{"n_kv_head": 3, "vocab_size": 32768, "positions": "rope", "tie_embeddings": false, "parallel_block": true, "init_std_qkv": 0.0204, "init_std_up": 0.0204, "init_std_down": 0.0, "lr": 0.000418, "lr_head": 0.00557, "seq_len": 512, "train_tokens": 1615000000}
Each number is 50 + 12 x the weight over its row's rms, rounded and kept within 0 to 99. Layers, rows and columns count from 0. The size before them is the row's rms in percent of the matrix's.

# layer 4 MLP gate, 2048x768, rms 0.0172, rows 1244-1252, columns 0-255
107:61 50 32 58 53 70 56 49 40 45 35 56 57 40 70 53 53 38 43 55 47 40 30 43 59 38 73 31 36 71 53 57 51 35 37 56 44 56 83 59 35 26 53 51 47 43 56 63 42 42 52 64 43 47 46 62 31 58 52 44 52 31 49 38 35 27 51 65 58 58 38 61 45 59 60 47 73 49 59 62 57 59 42 52 26 61 63 41 58 53 51 46 42 58 52 46 59 61 32 23 52 38 53 50 69 37 56 53 45 72 69 46 51 42 63 45 57 58 50 47 51 43 39 60 61 45 58 57 34 36 31 57 58 43 59 60 36 53 47 30 41 42 52 45 60 44 55 37 50 48 37 50 53 51 54 64 66 57 47 49 54 43 71 59 69 15 44 57 59 35 39 56 51 64 67 31 68 46 45 45 63 43 49 50 38 47 39 48 61 26 29 36 71 51 45 55 51 71 24 64 61 47 59 77 44 82 78 34 50 32 47 46 45 73 46 57 42 46 36 58 56 62 49 43 56 42 44 41 53 76 46 57 61 69 43 55 38 35 64 49 50 28 45 48 35 50 28 42 35 36 40 45 51 54 39 59
091:65 46 48 60 59 46 68 55 47 78 55 42 54 52 46 51 47 32 30 46 32 61 75 24 45 75 42 55 50 69 63 64 55 52 25 47 50 43 60 51 69 30 60 45 63 41 42 55 50 60 31 49 58 56 54 61 41 56 60 39 63 80 62 44 56 56 42 59 66 39 36 55 49 56 46 60 59 44 50 46 53 52 66 50 38 61 65 36 57 68 48 55 65 43 66 39 64 43 57 45 41 51 52 46 37 50 53 46 67 41 53 60 51 59 43 64 66 68 62 62 42 55 59 42 68 44 40 66 39 62 56 56 65 39 49 38 39 50 54 59 47 69 59 46 56 74 62 60 44 49 63 57 62 17 41 31 44 52 43 56 52 67 42 40 37 31 20 59 60 55 28 54 16 26 57 43 65 49 53 46 64 65 49 60 37 49 37 63 56 35 68 63 51 60 57 58 52 52 65 39 55 35 52 63 43 24 80 77 50 33 34 12 57 58 65 47 41 40 40 38 63 57 66 42 35 62 66 66 66 18 57 68 32 56 38 43 38 33 55 65 46 38 55 25 54 58 52 40 39 68 45 60 56 75 50 38
101:47 50 50 57 70 63 48 44 32 58 61 43 39 40 33 44 55 53 44 51 50 25 39 49 56 66 33 37 40 49 65 61 55 30 27 63 38 38 51 59 41 43 51 45 63 30 46 55 22 53 67 42 46 48 58 40 52 46 66 71 61 45 39 61 55 56 85 77 23 41 59 49 34 63 38 33 52 48 41 12 48 74 65 10 56 64 50 49 54 47 60 43 66 61 54 45 48 67 53 44 58 41 50 44 34 49 58 55 71 62 37 45 42 61 65 41 33 59 64 53 44 80 35 45 43 75 63 53 28 42 42 61 27 48 38 53 53 54 70 77 44 36 61 50 42 29 51 23 42 45 51 68 50 53 52 44 57 51 63 39 55 35 55 60 68 44 55 46 53 35 34 58 50 65 23 22 64 51 72 41 59 49 80 48 52 48 46 62 79 51 58 44 47 36 66 57 67 34 64 45 46 62 46 62 80 52 64 66 51 30 53 44 43 30 47 53 61 49 52 48 50 55 50 66 50 43 35 69 56 71 85 55 45 66 69 41 59 33 51 51 41 56 60 62 61 50 29 45 40 49 71 59 66 56 45 50
099:36 57 56 30 50 64 27 46 51 27 64 38 47 41 29 52 42 39 12 62 63 55 40 37 46 57 45 42 68 64 52 86 55 46 51 59 41 43 41 41 47 37 46 58 56 45 34 64 87 62 48 39 61 41 46 39 48 55 29 33 54 52 57 56 41 36 51 65 68 60 41 34 59 44 61 58 58 47 52 52 36 43 36 32 57 68 01 38 51 76 44 55 69 66 32 46 46 57 52 47 55 43 67 47 46 53 54 54 45 39 54 42 43 60 32 64 50 49 41 41 52 43 51 45 68 36 42 44 39 49 64 42 32 58 29 55 50 45 47 66 55 44 60 50 40 49 49 49 49 47 47 64 60 27 57 47 57 46 34 54 36 45 56 33 64 54 34 54 58 55 58 45 46 56 39 59 48 37 60 40 52 47 61 56 40 60 43 52 49 40 43 53 60 73 55 52 41 60 57 35 53 53 57 38 57 48 67 56 32 72 58 50 40 55 55 63 60 27 60 52 59 48 45 30 47 41 49 40 69 61 35 59 37 61 28 48 37 43 62 65 30 34 53 43 44 34 58 52 47 44 40 40 41 60 28 45
107:52 46 38 45 70 57 46 32 54 51 49 67 47 53 57 43 77 68 42 53 56 38 51 55 74 34 34 73 65 70 60 51 61 54 49 53 40 41 71 43 46 45 38 52 76 33 46 36 49 30 42 73 60 46 77 58 46 55 57 64 47 36 65 40 56 63 59 39 33 17 38 60 51 51 63 61 23 46 35 55 73 62 40 58 49 55 47 62 60 44 46 35 56 46 63 43 65 33 46 46 55 59 59 53 63 60 75 30 49 48 56 51 58 67 70 49 76 63 39 48 50 46 34 36 65 64 61 41 69 54 34 52 75 34 45 55 38 58 71 65 37 51 39 37 22 31 51 50 49 47 42 54 61 47 48 67 27 33 34 19 44 30 67 44 63 26 50 57 47 65 62 44 67 53 42 36 33 36 48 45 43 62 43 46 60 56 56 41 69 50 27 61 58 77 46 62 45 35 31 68 53 33 56 35 57 68 61 67 50 56 58 40 35 59 41 56 42 51 29 52 27 55 45 57 43 42 51 64 43 68 55 55 52 56 40 48 35 42 59 65 42 59 58 51 52 34 70 25 50 51 47 65 52 53 52 63
094:45 66 58 56 53 61 45 64 38 23 64 20 42 40 47 44 50 61 61 58 60 74 25 46 57 27 33 25 45 60 41 55 49 73 41 46 47 51 57 59 69 56 55 53 51 61 62 53 49 52 67 40 51 53 50 23 71 56 38 36 55 45 49 43 42 60 51 58 33 42 62 48 52 34 34 61 48 46 39 76 38 52 64 41 41 57 51 49 45 60 43 67 54 50 43 59 55 33 53 54 31 52 74 45 49 54 62 52 70 54 47 49 61 41 49 24 59 46 53 42 43 55 50 63 41 42 31 47 65 39 55 67 42 59 44 43 69 82 44 77 69 55 48 45 50 42 53 58 50 63 65 29 43 60 42 49 67 77 45 43 49 51 57 70 40 50 68 55 52 38 48 32 54 41 50 69 59 47 65 21 65 50 63 67 62 48 62 42 40 54 49 72 62 39 36 73 46 64 65 50 42 67 54 65 61 47 52 58 58 31 37 60 46 56 67 34 67 66 53 46 56 54 49 62 65 71 51 51 52 45 24 64 49 44 65 32 44 42 71 48 89 36 55 39 54 52 31 49 58 47 45 51 44 42 34 50
093:43 40 32 54 67 45 57 37 66 36 61 40 56 41 56 53 49 51 22 48 43 39 27 47 65 58 38 29 58 59 64 63 49 56 36 53 44 48 80 58 35 62 24 49 45 61 43 62 29 69 39 58 53 40 44 71 53 60 39 71 86 48 76 63 48 40 67 64 78 52 62 56 51 43 46 29 46 55 43 43 56 49 63 56 34 54 53 26 39 64 54 66 50 49 61 58 60 50 42 54 54 37 49 57 41 72 52 44 64 61 68 42 42 38 44 48 43 47 57 42 56 36 53 56 72 58 55 68 32 69 41 47 61 41 44 63 28 62 74 41 30 49 58 44 42 55 73 59 30 57 38 31 41 45 56 46 68 41 41 47 47 59 37 55 42 36 60 31 54 59 46 48 48 61 51 71 54 71 61 47 69 59 33 44 52 50 55 29 37 32 52 36 28 52 61 44 44 45 49 49 69 51 61 56 56 44 63 66 40 45 36 54 47 64 41 70 47 56 42 49 56 57 54 35 59 24 41 59 57 48 52 52 40 47 59 48 54 63 35 78 41 34 36 63 47 51 63 42 61 46 44 44 47 60 72 45
107:65 31 60 49 82 51 43 63 53 46 51 56 51 50 42 58 41 37 44 52 46 32 50 51 66 43 59 60 53 29 55 42 55 40 49 47 57 55 62 42 39 46 68 66 57 35 59 57 32 54 18 50 49 36 51 53 46 57 63 54 45 40 57 48 60 45 62 33 29 67 71 67 31 40 59 52 53 48 46 37 44 44 40 44 38 51 35 35 45 57 46 29 60 45 71 39 47 59 55 72 67 32 43 79 79 60 50 51 54 42 56 38 57 47 59 57 37 52 49 62 53 55 68 32 67 57 60 65 45 23 61 65 79 47 47 57 41 42 55 59 30 55 48 59 45 74 37 65 56 53 69 53 69 54 54 74 44 64 46 65 44 47 51 53 33 45 39 90 41 43 59 31 48 77 59 56 61 45 55 45 36 48 35 58 43 28 55 44 46 46 43 42 46 44 48 41 41 24 48 53 37 40 53 54 58 31 43 62 41 57 50 51 45 61 42 37 24 76 72 69 51 71 55 62 50 72 43 48 52 52 56 67 64 37 69 45 43 73 59 49 48 56 50 71 26 52 46 43 44 51 56 55 45 60 32 56
093:43 74 48 60 61 50 46 47 55 58 70 58 69 48 43 37 34 43 57 60 22 36 44 32 58 31 21 63 61 53 55 47 37 45 41 17 42 60 50 36 43 63 36 64 54 56 42 67 52 49 49 28 27 36 65 55 40 50 55 53 39 44 57 50 70 47 58 53 44 54 59 46 31 55 62 44 62 51 37 42 39 52 56 52 51 51 40 69 71 66 60 41 35 37 42 67 49 51 53 61 34 46 28 49 47 55 51 56 61 60 46 43 21 45 61 40 62 56 56 57 57 19 69 43 57 63 73 61 47 67 42 66 59 48 50 50 49 48 57 32 30 45 61 19 61 72 65 58 52 37 42 64 47 46 47 55 54 51 38 45 44 47 61 48 58 62 49 43 46 51 60 56 59 58 39 27 48 55 67 44 49 54 53 43 53 46 36 62 64 48 56 68 57 47 59 86 73 54 62 72 36 67 59 40 59 45 71 74 60 42 47 74 59 70 59 48 51 48 79 51 54 75 49 45 75 47 40 58 56 63 48 79 60 52 41 44 41 50 34 75 42 51 58 66 61 61 69 34 31 58 57 52 45 45 69 44
# layer 4 MLP up, 2048x768, rms 0.0164, rows 1244-1252, columns 0-255
109:52 62 43 50 49 51 50 58 38 31 59 62 56 54 50 64 69 67 35 37 61 38 33 49 44 46 63 74 58 47 51 38 58 77 27 51 51 31 60 50 48 55 41 47 49 30 60 63 47 34 37 39 48 49 45 62 45 42 58 34 43 47 38 44 55 44 59 59 25 68 81 45 38 39 63 29 56 51 49 47 58 50 61 51 49 55 61 52 73 48 67 25 66 37 42 57 51 48 24 56 47 45 50 51 69 32 44 44 58 57 49 44 59 29 34 39 28 64 46 54 68 36 58 37 31 68 48 26 28 39 47 64 70 57 45 46 50 75 69 64 61 41 47 33 46 30 54 48 33 39 44 43 46 34 78 67 53 54 44 39 33 49 42 43 55 74 62 25 64 69 52 52 58 78 39 28 55 69 38 33 40 58 60 61 56 51 53 53 58 47 49 37 81 61 41 52 58 49 43 36 74 45 35 53 61 55 39 60 60 39 46 45 57 38 76 47 57 39 48 24 52 53 52 51 47 40 57 56 41 76 50 58 46 56 45 40 36 49 57 47 45 46 30 55 52 41 47 50 61 42 52 61 42 58 55 58
096:49 59 38 50 64 65 45 38 68 43 33 47 73 68 22 55 63 46 60 50 29 40 30 84 58 51 65 49 57 41 44 58 39 58 69 74 39 28 57 46 85 40 53 72 23 66 67 49 40 39 38 60 65 68 58 68 37 39 61 64 26 20 57 39 58 46 52 37 54 57 41 52 34 41 36 71 64 57 52 50 50 40 41 55 53 51 78 53 49 53 32 47 53 49 58 74 46 75 54 43 40 51 59 42 58 28 60 67 56 52 30 64 55 68 64 43 38 68 37 57 39 46 82 38 47 65 36 62 31 40 34 52 55 42 54 67 52 45 57 58 66 42 54 64 24 41 49 58 37 46 59 56 46 72 27 54 39 73 58 29 30 41 53 61 50 68 48 63 40 38 33 59 36 63 61 36 39 27 46 43 55 51 55 36 38 55 59 50 39 36 36 42 30 63 54 56 35 63 51 64 26 58 41 46 57 48 39 47 34 66 72 51 42 46 53 54 46 48 44 73 57 55 70 54 39 39 56 51 57 63 54 54 47 44 43 45 56 42 80 55 43 48 32 50 55 36 85 66 50 59 60 47 24 44 37 56
103:29 52 60 38 57 57 51 39 65 49 48 49 56 74 44 64 51 63 66 57 47 50 32 46 44 46 53 53 56 43 32 55 51 27 54 54 66 54 71 46 43 38 38 58 42 41 56 71 43 44 36 26 48 49 63 68 33 81 65 59 40 39 66 29 50 61 67 44 35 55 60 89 50 41 41 39 72 42 70 61 23 70 68 74 43 59 70 53 44 53 40 48 56 56 57 51 48 49 72 59 62 44 43 55 46 37 62 50 48 31 43 47 59 47 64 51 45 59 63 58 54 58 47 46 69 39 54 52 57 44 49 51 30 70 65 38 39 29 70 39 48 51 35 57 45 41 50 48 38 40 65 71 43 77 45 55 66 55 53 55 56 58 50 45 46 47 77 39 57 26 53 19 43 56 51 50 43 59 56 53 36 44 56 48 47 37 59 50 58 12 49 56 52 63 53 54 43 64 49 53 23 60 42 57 45 51 57 61 44 27 32 53 66 51 30 34 40 65 62 40 37 48 51 54 53 61 56 53 51 43 58 41 51 36 58 40 67 67 53 51 54 51 33 53 37 48 48 43 37 46 33 56 57 65 43 71
097:47 42 61 55 59 46 50 31 61 32 71 35 53 41 68 36 32 60 55 48 63 77 39 44 62 58 61 51 52 73 56 64 34 52 33 60 44 48 64 57 54 43 31 30 53 53 49 31 48 65 72 63 52 27 37 51 39 52 58 33 64 52 33 51 35 51 46 59 80 46 41 54 52 45 47 65 43 46 37 58 73 54 38 55 65 50 47 46 50 57 47 54 60 39 53 44 46 41 26 45 46 54 44 41 56 44 65 43 63 55 19 38 58 53 60 48 59 45 49 65 38 44 77 67 49 34 25 39 49 58 80 42 56 60 39 60 46 42 55 54 46 56 61 50 35 55 70 55 56 44 53 49 52 45 46 46 44 28 55 78 49 41 56 31 53 67 47 58 85 32 34 58 66 60 33 59 77 46 42 57 58 41 53 44 64 45 51 41 47 64 48 42 69 39 44 59 25 70 57 54 42 55 49 39 44 48 43 14 61 50 67 55 55 43 66 68 51 33 48 43 33 45 64 55 58 46 62 35 54 46 42 50 45 53 68 64 52 86 34 63 29 53 52 28 59 38 26 14 54 49 53 50 24 43 52 71
112:76 50 65 59 57 58 54 74 41 42 51 39 72 46 43 56 57 45 59 35 50 54 40 36 32 41 58 56 27 40 56 60 53 59 37 63 40 59 50 60 51 56 42 73 24 57 67 54 52 45 39 41 56 50 32 20 44 55 41 31 39 62 61 59 51 35 43 57 43 44 56 48 54 57 66 36 54 45 51 40 53 39 57 45 48 29 59 37 58 21 44 52 39 43 42 60 57 46 44 36 57 44 72 79 39 58 47 51 62 50 52 58 43 40 47 42 31 38 51 63 47 60 48 67 59 61 42 50 65 50 76 33 71 49 51 48 58 46 59 23 46 52 30 52 57 76 59 53 60 51 68 36 41 53 72 52 64 52 55 61 54 55 39 71 55 49 44 45 43 50 65 64 55 37 60 46 52 59 32 52 53 40 44 53 42 41 48 78 49 76 50 39 48 35 54 33 58 56 31 39 50 55 41 51 41 67 48 34 52 38 54 57 53 50 60 48 51 54 67 36 39 26 64 48 74 55 64 49 49 40 45 54 40 30 42 50 62 61 41 16 57 49 68 57 52 33 39 58 62 66 59 45 49 57 59 48
094:41 52 49 41 64 55 53 53 57 41 57 50 41 53 52 32 40 47 49 27 24 40 37 60 47 59 44 40 57 45 45 50 37 44 57 51 52 49 51 33 66 23 25 58 36 22 57 69 59 51 47 44 60 34 41 42 40 62 59 80 67 51 60 52 58 57 60 65 43 45 56 68 58 59 73 61 54 61 38 49 28 45 42 55 41 54 66 52 69 60 57 38 32 53 63 53 44 39 62 49 55 44 52 19 56 23 65 38 50 38 47 44 47 36 66 32 53 43 27 43 53 49 44 44 48 28 46 54 47 55 35 48 63 41 49 56 60 65 50 41 29 49 56 40 68 45 44 35 58 52 51 48 46 49 33 43 44 48 65 56 42 48 57 60 60 44 51 48 46 54 70 34 53 56 49 55 41 56 47 61 73 45 45 48 44 46 40 54 58 40 39 52 59 59 46 53 49 57 64 56 57 49 56 50 52 70 52 74 30 50 23 70 67 17 42 75 67 37 54 51 53 48 54 54 86 38 45 47 40 72 45 36 47 78 72 34 44 54 67 59 37 48 21 60 41 57 47 57 44 53 76 31 51 47 57 55
096:60 61 31 59 48 56 52 38 33 25 32 36 47 41 49 49 29 61 69 43 32 46 41 54 46 57 64 40 45 52 42 52 37 48 57 14 63 43 41 68 40 32 70 46 55 39 48 45 56 56 31 36 47 56 71 52 57 58 62 64 40 27 52 65 43 48 72 47 43 56 77 50 28 64 42 63 61 43 28 55 33 49 48 57 38 67 61 43 52 35 64 45 49 24 63 25 62 59 42 52 41 21 66 22 60 75 50 67 59 61 39 55 58 37 37 75 49 40 56 47 37 35 43 16 63 51 46 43 41 58 37 48 66 77 56 51 45 43 70 57 47 73 42 70 69 63 46 44 58 36 67 37 33 64 65 59 36 55 60 26 57 39 72 55 48 64 63 34 55 42 40 47 60 62 38 73 50 40 47 56 35 56 62 43 55 37 68 55 42 45 55 32 74 32 26 53 32 60 39 47 53 59 48 36 32 56 63 67 44 30 32 71 56 64 60 56 44 34 39 44 56 71 64 76 36 51 48 49 43 53 42 60 35 32 61 40 49 67 53 63 46 45 50 49 50 60 52 80 44 46 55 59 57 50 66 50
109:46 42 46 52 41 54 52 52 70 27 45 57 41 58 58 38 53 47 36 23 62 53 28 43 22 48 59 47 61 51 44 59 67 59 59 45 37 60 45 63 61 46 41 54 67 60 49 28 66 40 69 45 56 58 32 44 76 52 40 62 59 77 49 47 44 32 30 46 53 32 55 54 66 49 49 37 37 30 36 48 43 58 76 58 33 58 50 65 66 51 49 61 58 48 43 63 58 53 48 29 53 66 59 46 31 53 29 42 30 61 41 60 42 33 55 54 49 56 70 30 76 51 24 63 50 26 57 32 36 78 78 49 17 63 74 36 51 51 15 42 37 35 56 61 45 57 49 44 57 66 47 45 38 65 32 45 44 37 64 32 68 56 55 71 41 52 46 23 66 62 48 58 42 48 42 44 39 63 33 39 46 45 71 63 62 47 46 38 59 62 41 54 45 48 40 57 46 49 54 58 69 28 48 49 62 52 45 58 58 43 41 61 23 42 64 65 53 46 28 44 72 21 35 48 61 50 66 48 57 22 62 46 30 60 37 67 41 40 38 56 51 54 57 40 50 37 51 49 51 44 46 65 58 33 35 36
091:64 49 48 63 55 51 43 60 30 64 31 54 38 58 46 53 49 59 63 46 45 57 48 59 72 49 45 62 20 42 50 47 22 49 41 56 27 33 54 61 59 45 44 37 38 31 55 71 60 58 38 52 46 44 35 33 33 82 61 63 63 77 57 27 59 63 51 49 43 52 65 40 59 26 67 57 53 57 48 59 53 40 73 38 47 69 45 69 65 57 43 58 49 39 53 37 62 49 33 57 44 60 66 41 37 66 47 55 65 56 50 44 41 40 30 46 52 35 34 41 52 42 64 61 39 40 51 44 55 44 46 78 63 52 57 46 55 75 69 61 36 61 75 44 69 57 50 55 56 64 65 52 43 47 54 40 57 24 59 55 46 51 67 61 52 32 38 53 57 64 47 46 49 31 60 70 46 54 46 53 22 37 42 47 59 44 53 30 41 42 49 53 48 49 62 47 58 49 42 43 62 58 53 49 64 55 72 53 46 54 45 60 34 52 54 70 49 61 56 52 40 53 41 51 46 53 42 40 39 70 53 61 50 52 54 50 53 71 42 43 44 34 65 61 43 44 30 37 44 49 48 36 61 65 62 48
# layer 4 MLP down (transposed), 2048x768, rms 0.0124, rows 1244-1252, columns 0-255
107:34 35 56 54 60 52 36 66 57 53 52 77 44 51 47 63 59 60 70 49 72 53 57 58 35 49 35 51 67 52 62 51 70 70 63 46 76 52 34 53 61 59 45 45 37 38 57 35 46 53 52 58 46 67 65 30 45 41 68 59 42 61 63 49 82 57 47 51 37 32 68 47 30 52 44 50 58 37 62 46 64 48 61 50 34 25 64 38 44 33 54 43 85 47 32 48 51 48 64 62 59 53 58 57 38 50 70 42 49 54 51 62 48 41 63 53 49 60 44 71 52 53 66 48 48 51 45 36 46 48 70 53 54 44 43 61 42 50 46 42 57 48 42 49 61 27 65 58 45 60 60 78 70 21 41 39 42 26 55 46 30 23 52 41 49 60 35 50 48 38 52 29 59 38 64 57 38 42 55 48 35 49 24 52 27 36 34 50 57 93 59 64 44 71 71 48 65 60 65 70 51 49 55 49 40 49 49 57 61 62 62 29 67 42 54 71 50 57 54 53 67 67 57 50 56 54 62 13 57 62 40 66 52 55 65 41 43 50 50 36 41 49 24 45 62 38 58 48 52 69 50 77 42 42 56 65
096:32 70 59 37 42 57 22 36 59 37 62 50 66 64 52 53 55 45 59 59 44 24 39 67 40 52 68 39 31 54 34 52 39 80 82 51 33 49 45 45 79 33 68 51 56 58 62 60 41 46 38 42 52 56 65 69 44 48 48 58 26 46 86 55 57 37 65 45 41 58 65 39 59 44 61 40 75 47 48 65 33 51 48 42 50 42 58 32 47 32 52 49 45 51 57 68 43 59 46 31 67 42 49 66 48 59 56 63 54 52 43 50 51 47 51 49 20 34 55 37 40 35 52 43 34 54 71 58 47 43 56 45 42 64 54 47 50 57 56 42 48 36 56 61 35 59 49 56 49 52 53 39 47 56 60 34 75 54 54 37 45 51 65 68 57 38 57 61 53 25 50 45 60 62 50 40 40 46 45 68 62 43 65 47 43 58 53 35 40 71 39 49 42 52 44 30 62 57 63 52 43 42 47 39 41 40 39 47 45 56 54 70 40 54 51 36 38 60 52 64 33 44 51 49 40 47 53 53 84 75 46 44 53 47 48 58 50 41 64 54 44 63 50 40 45 44 48 51 56 54 62 29 49 51 18 45
103:53 56 39 49 52 59 60 51 39 52 20 45 56 73 55 71 46 52 73 50 53 58 59 65 62 54 55 40 49 66 34 56 59 43 62 41 41 45 58 26 38 39 49 52 61 54 49 48 49 47 66 30 58 37 36 69 37 82 86 47 51 67 50 50 33 78 56 58 49 64 52 74 51 47 56 34 43 43 65 49 22 59 51 54 70 67 63 65 45 65 48 66 53 45 63 52 36 47 73 57 48 62 65 46 54 36 53 44 30 56 39 55 56 66 54 64 40 55 60 61 68 52 42 67 53 65 44 62 44 54 38 63 66 54 64 27 44 46 49 63 34 49 58 67 31 62 55 70 53 35 61 35 56 57 37 62 51 63 65 46 51 68 59 40 57 55 49 49 47 55 54 51 54 53 55 52 63 36 56 58 49 33 43 39 49 45 59 58 63 33 52 59 61 44 49 55 26 76 43 70 41 50 44 37 62 69 74 62 35 56 52 39 40 50 43 49 49 50 53 38 48 58 56 52 48 47 67 61 68 43 46 57 67 75 38 61 67 64 51 31 63 44 45 47 50 29 38 56 46 44 41 37 50 50 19 43
098:45 62 55 42 76 55 52 51 59 49 41 60 45 51 14 40 59 69 48 50 41 53 63 47 45 59 63 49 60 43 43 41 44 52 44 40 47 42 52 63 44 48 30 36 56 53 51 44 38 47 46 74 37 48 44 45 43 53 62 64 50 44 51 64 61 94 26 40 48 32 61 47 63 30 48 49 41 58 39 47 45 49 59 38 51 48 77 58 53 49 61 46 41 43 56 40 56 55 50 45 63 51 48 56 61 73 77 57 68 45 64 41 67 34 70 41 46 43 71 45 41 69 33 46 51 53 56 42 57 52 46 65 63 52 63 31 56 36 51 33 32 61 28 53 36 55 41 50 31 66 45 42 78 65 68 54 75 58 56 46 54 45 37 56 33 42 55 54 37 83 28 64 67 20 61 39 41 42 59 43 63 41 51 45 45 35 51 48 50 33 68 44 55 40 53 53 51 60 76 71 33 55 51 45 52 54 58 54 45 43 42 56 64 41 42 68 51 44 35 58 48 64 44 52 37 42 27 49 46 53 57 57 56 57 86 50 49 50 47 29 48 54 42 36 51 52 32 33 51 45 68 54 42 40 69 72
110:62 43 48 39 35 57 56 52 37 34 87 32 55 47 55 48 44 49 28 36 67 22 64 52 36 67 50 19 42 55 61 66 45 35 63 59 57 58 48 44 58 60 45 49 42 54 58 72 34 57 57 50 58 57 32 69 48 29 54 42 34 48 47 49 43 43 29 52 56 64 40 26 50 63 58 51 42 53 41 47 60 44 67 29 52 32 51 43 38 49 40 38 59 47 42 75 66 53 42 75 40 71 59 64 48 45 43 41 35 68 46 47 45 34 47 76 29 52 51 44 58 29 62 41 44 36 69 62 35 32 63 50 51 54 59 55 46 48 56 55 29 56 61 65 53 67 67 43 39 46 43 34 43 45 52 38 32 58 45 51 66 68 57 56 63 52 53 55 50 59 30 56 43 54 46 56 56 42 41 61 44 46 56 45 53 46 43 53 51 48 53 38 40 57 59 58 61 52 49 35 49 66 40 66 45 54 39 44 49 39 42 51 61 71 45 54 44 48 72 27 53 37 69 66 50 52 53 46 44 58 35 47 73 49 30 41 57 56 47 35 49 26 51 63 52 50 31 63 33 50 71 56 58 48 71 59
095:45 68 52 50 72 51 43 18 33 25 37 53 49 41 59 55 72 42 49 56 44 42 70 43 69 67 51 38 60 53 76 54 56 36 46 33 61 28 47 45 35 33 39 41 55 64 53 30 61 52 69 64 62 50 42 59 55 31 32 63 57 46 66 41 69 40 60 54 44 57 35 67 57 53 51 34 25 33 71 45 44 50 41 36 34 62 77 61 59 35 53 40 55 49 63 57 62 44 52 63 47 42 43 46 50 53 64 43 63 41 43 68 77 78 67 52 52 41 72 39 49 71 48 85 60 36 51 36 51 68 45 42 37 43 50 39 60 66 56 34 48 50 32 41 30 41 58 82 26 40 22 36 32 51 51 53 54 43 59 47 55 37 57 37 53 31 63 44 62 53 40 53 44 48 68 49 49 43 47 45 62 67 50 40 26 62 44 65 48 49 65 53 51 51 32 42 41 67 67 34 26 58 42 46 60 39 73 42 31 63 50 37 46 79 41 43 58 58 58 62 56 53 45 70 30 62 47 78 60 40 41 37 65 27 47 37 49 47 59 29 30 33 36 29 46 68 51 51 47 53 56 45 64 62 76 50
097:71 44 37 42 43 42 37 20 39 46 53 40 47 47 57 65 50 47 66 59 50 41 60 73 61 56 54 54 41 64 43 70 62 37 64 29 51 59 48 56 54 56 43 51 64 62 42 64 61 53 42 36 37 51 41 75 54 55 57 32 44 56 69 58 53 60 64 38 65 49 64 71 20 57 39 74 44 46 27 60 39 44 38 52 53 40 48 42 53 40 64 51 40 53 37 21 59 56 42 68 39 55 73 55 65 74 40 48 56 58 47 34 49 52 41 82 38 35 56 53 41 47 42 44 56 49 55 55 54 42 48 60 57 47 50 31 41 56 57 48 50 32 56 36 51 40 51 52 64 37 43 40 66 51 57 49 44 58 60 43 61 40 45 45 53 51 57 62 46 48 55 56 33 62 40 66 39 60 47 64 45 47 56 54 42 48 42 39 40 44 58 52 49 47 35 69 44 56 20 32 47 52 41 35 35 47 69 40 60 48 49 51 51 77 49 63 45 51 67 54 58 56 73 35 38 37 48 51 31 30 64 67 54 43 58 39 65 53 60 73 44 39 55 37 49 39 37 63 50 43 39 59 61 77 62 69
109:40 50 47 22 36 64 52 27 54 48 51 44 65 60 60 33 55 43 52 60 49 53 45 63 54 45 64 40 61 63 38 42 44 32 42 50 54 57 43 61 40 56 35 59 37 71 47 58 61 51 65 38 73 42 57 58 54 57 56 58 47 41 52 44 50 60 36 47 54 32 44 54 79 64 57 49 34 50 34 36 46 35 61 72 41 70 69 73 50 41 42 60 14 39 57 48 54 55 37 25 71 59 50 49 50 42 41 50 43 55 52 58 33 52 62 52 44 54 56 21 63 55 38 56 53 42 50 36 50 43 52 36 42 67 46 49 45 44 47 51 59 48 55 48 75 55 41 19 51 50 47 48 38 56 51 33 51 39 50 37 55 56 58 41 30 55 60 44 65 69 37 70 42 48 43 39 55 42 35 49 31 29 55 52 60 66 59 48 57 39 39 56 65 61 53 54 50 48 35 24 67 50 36 38 67 55 49 59 63 37 34 52 58 31 70 56 64 37 57 34 57 41 54 37 32 51 45 50 57 34 41 53 60 44 46 50 59 51 35 62 57 54 59 42 53 52 48 47 56 30 47 50 74 53 47 43
092:48 51 41 61 55 52 59 61 32 74 41 45 55 54 65 66 59 64 76 35 40 58 51 60 64 53 35 73 27 44 42 63 34 51 43 51 57 39 55 41 55 67 58 29 52 61 61 56 49 68 51 66 46 40 48 59 38 59 53 46 55 65 42 46 57 49 33 37 48 56 57 53 51 37 55 57 65 61 58 62 51 12 69 37 39 63 35 52 60 57 64 70 42 51 50 43 52 57 47 50 41 56 57 45 52 60 37 42 54 65 38 39 53 37 37 43 42 54 61 40 36 47 64 56 52 48 64 48 69 42 40 61 59 67 58 57 60 36 47 31 60 64 41 44 42 48 45 51 57 41 61 50 38 49 36 46 78 42 63 38 68 37 38 66 48 45 37 44 59 45 56 45 45 39 30 67 42 65 44 57 40 31 43 38 45 31 54 27 45 44 48 47 42 36 41 60 78 55 42 37 46 70 39 49 47 41 85 43 50 60 58 59 66 69 39 45 50 73 56 72 44 41 57 61 37 63 30 49 67 74 66 77 41 45 35 48 47 51 49 49 49 38 37 61 43 63 43 56 50 57 52 70 46 69 64 42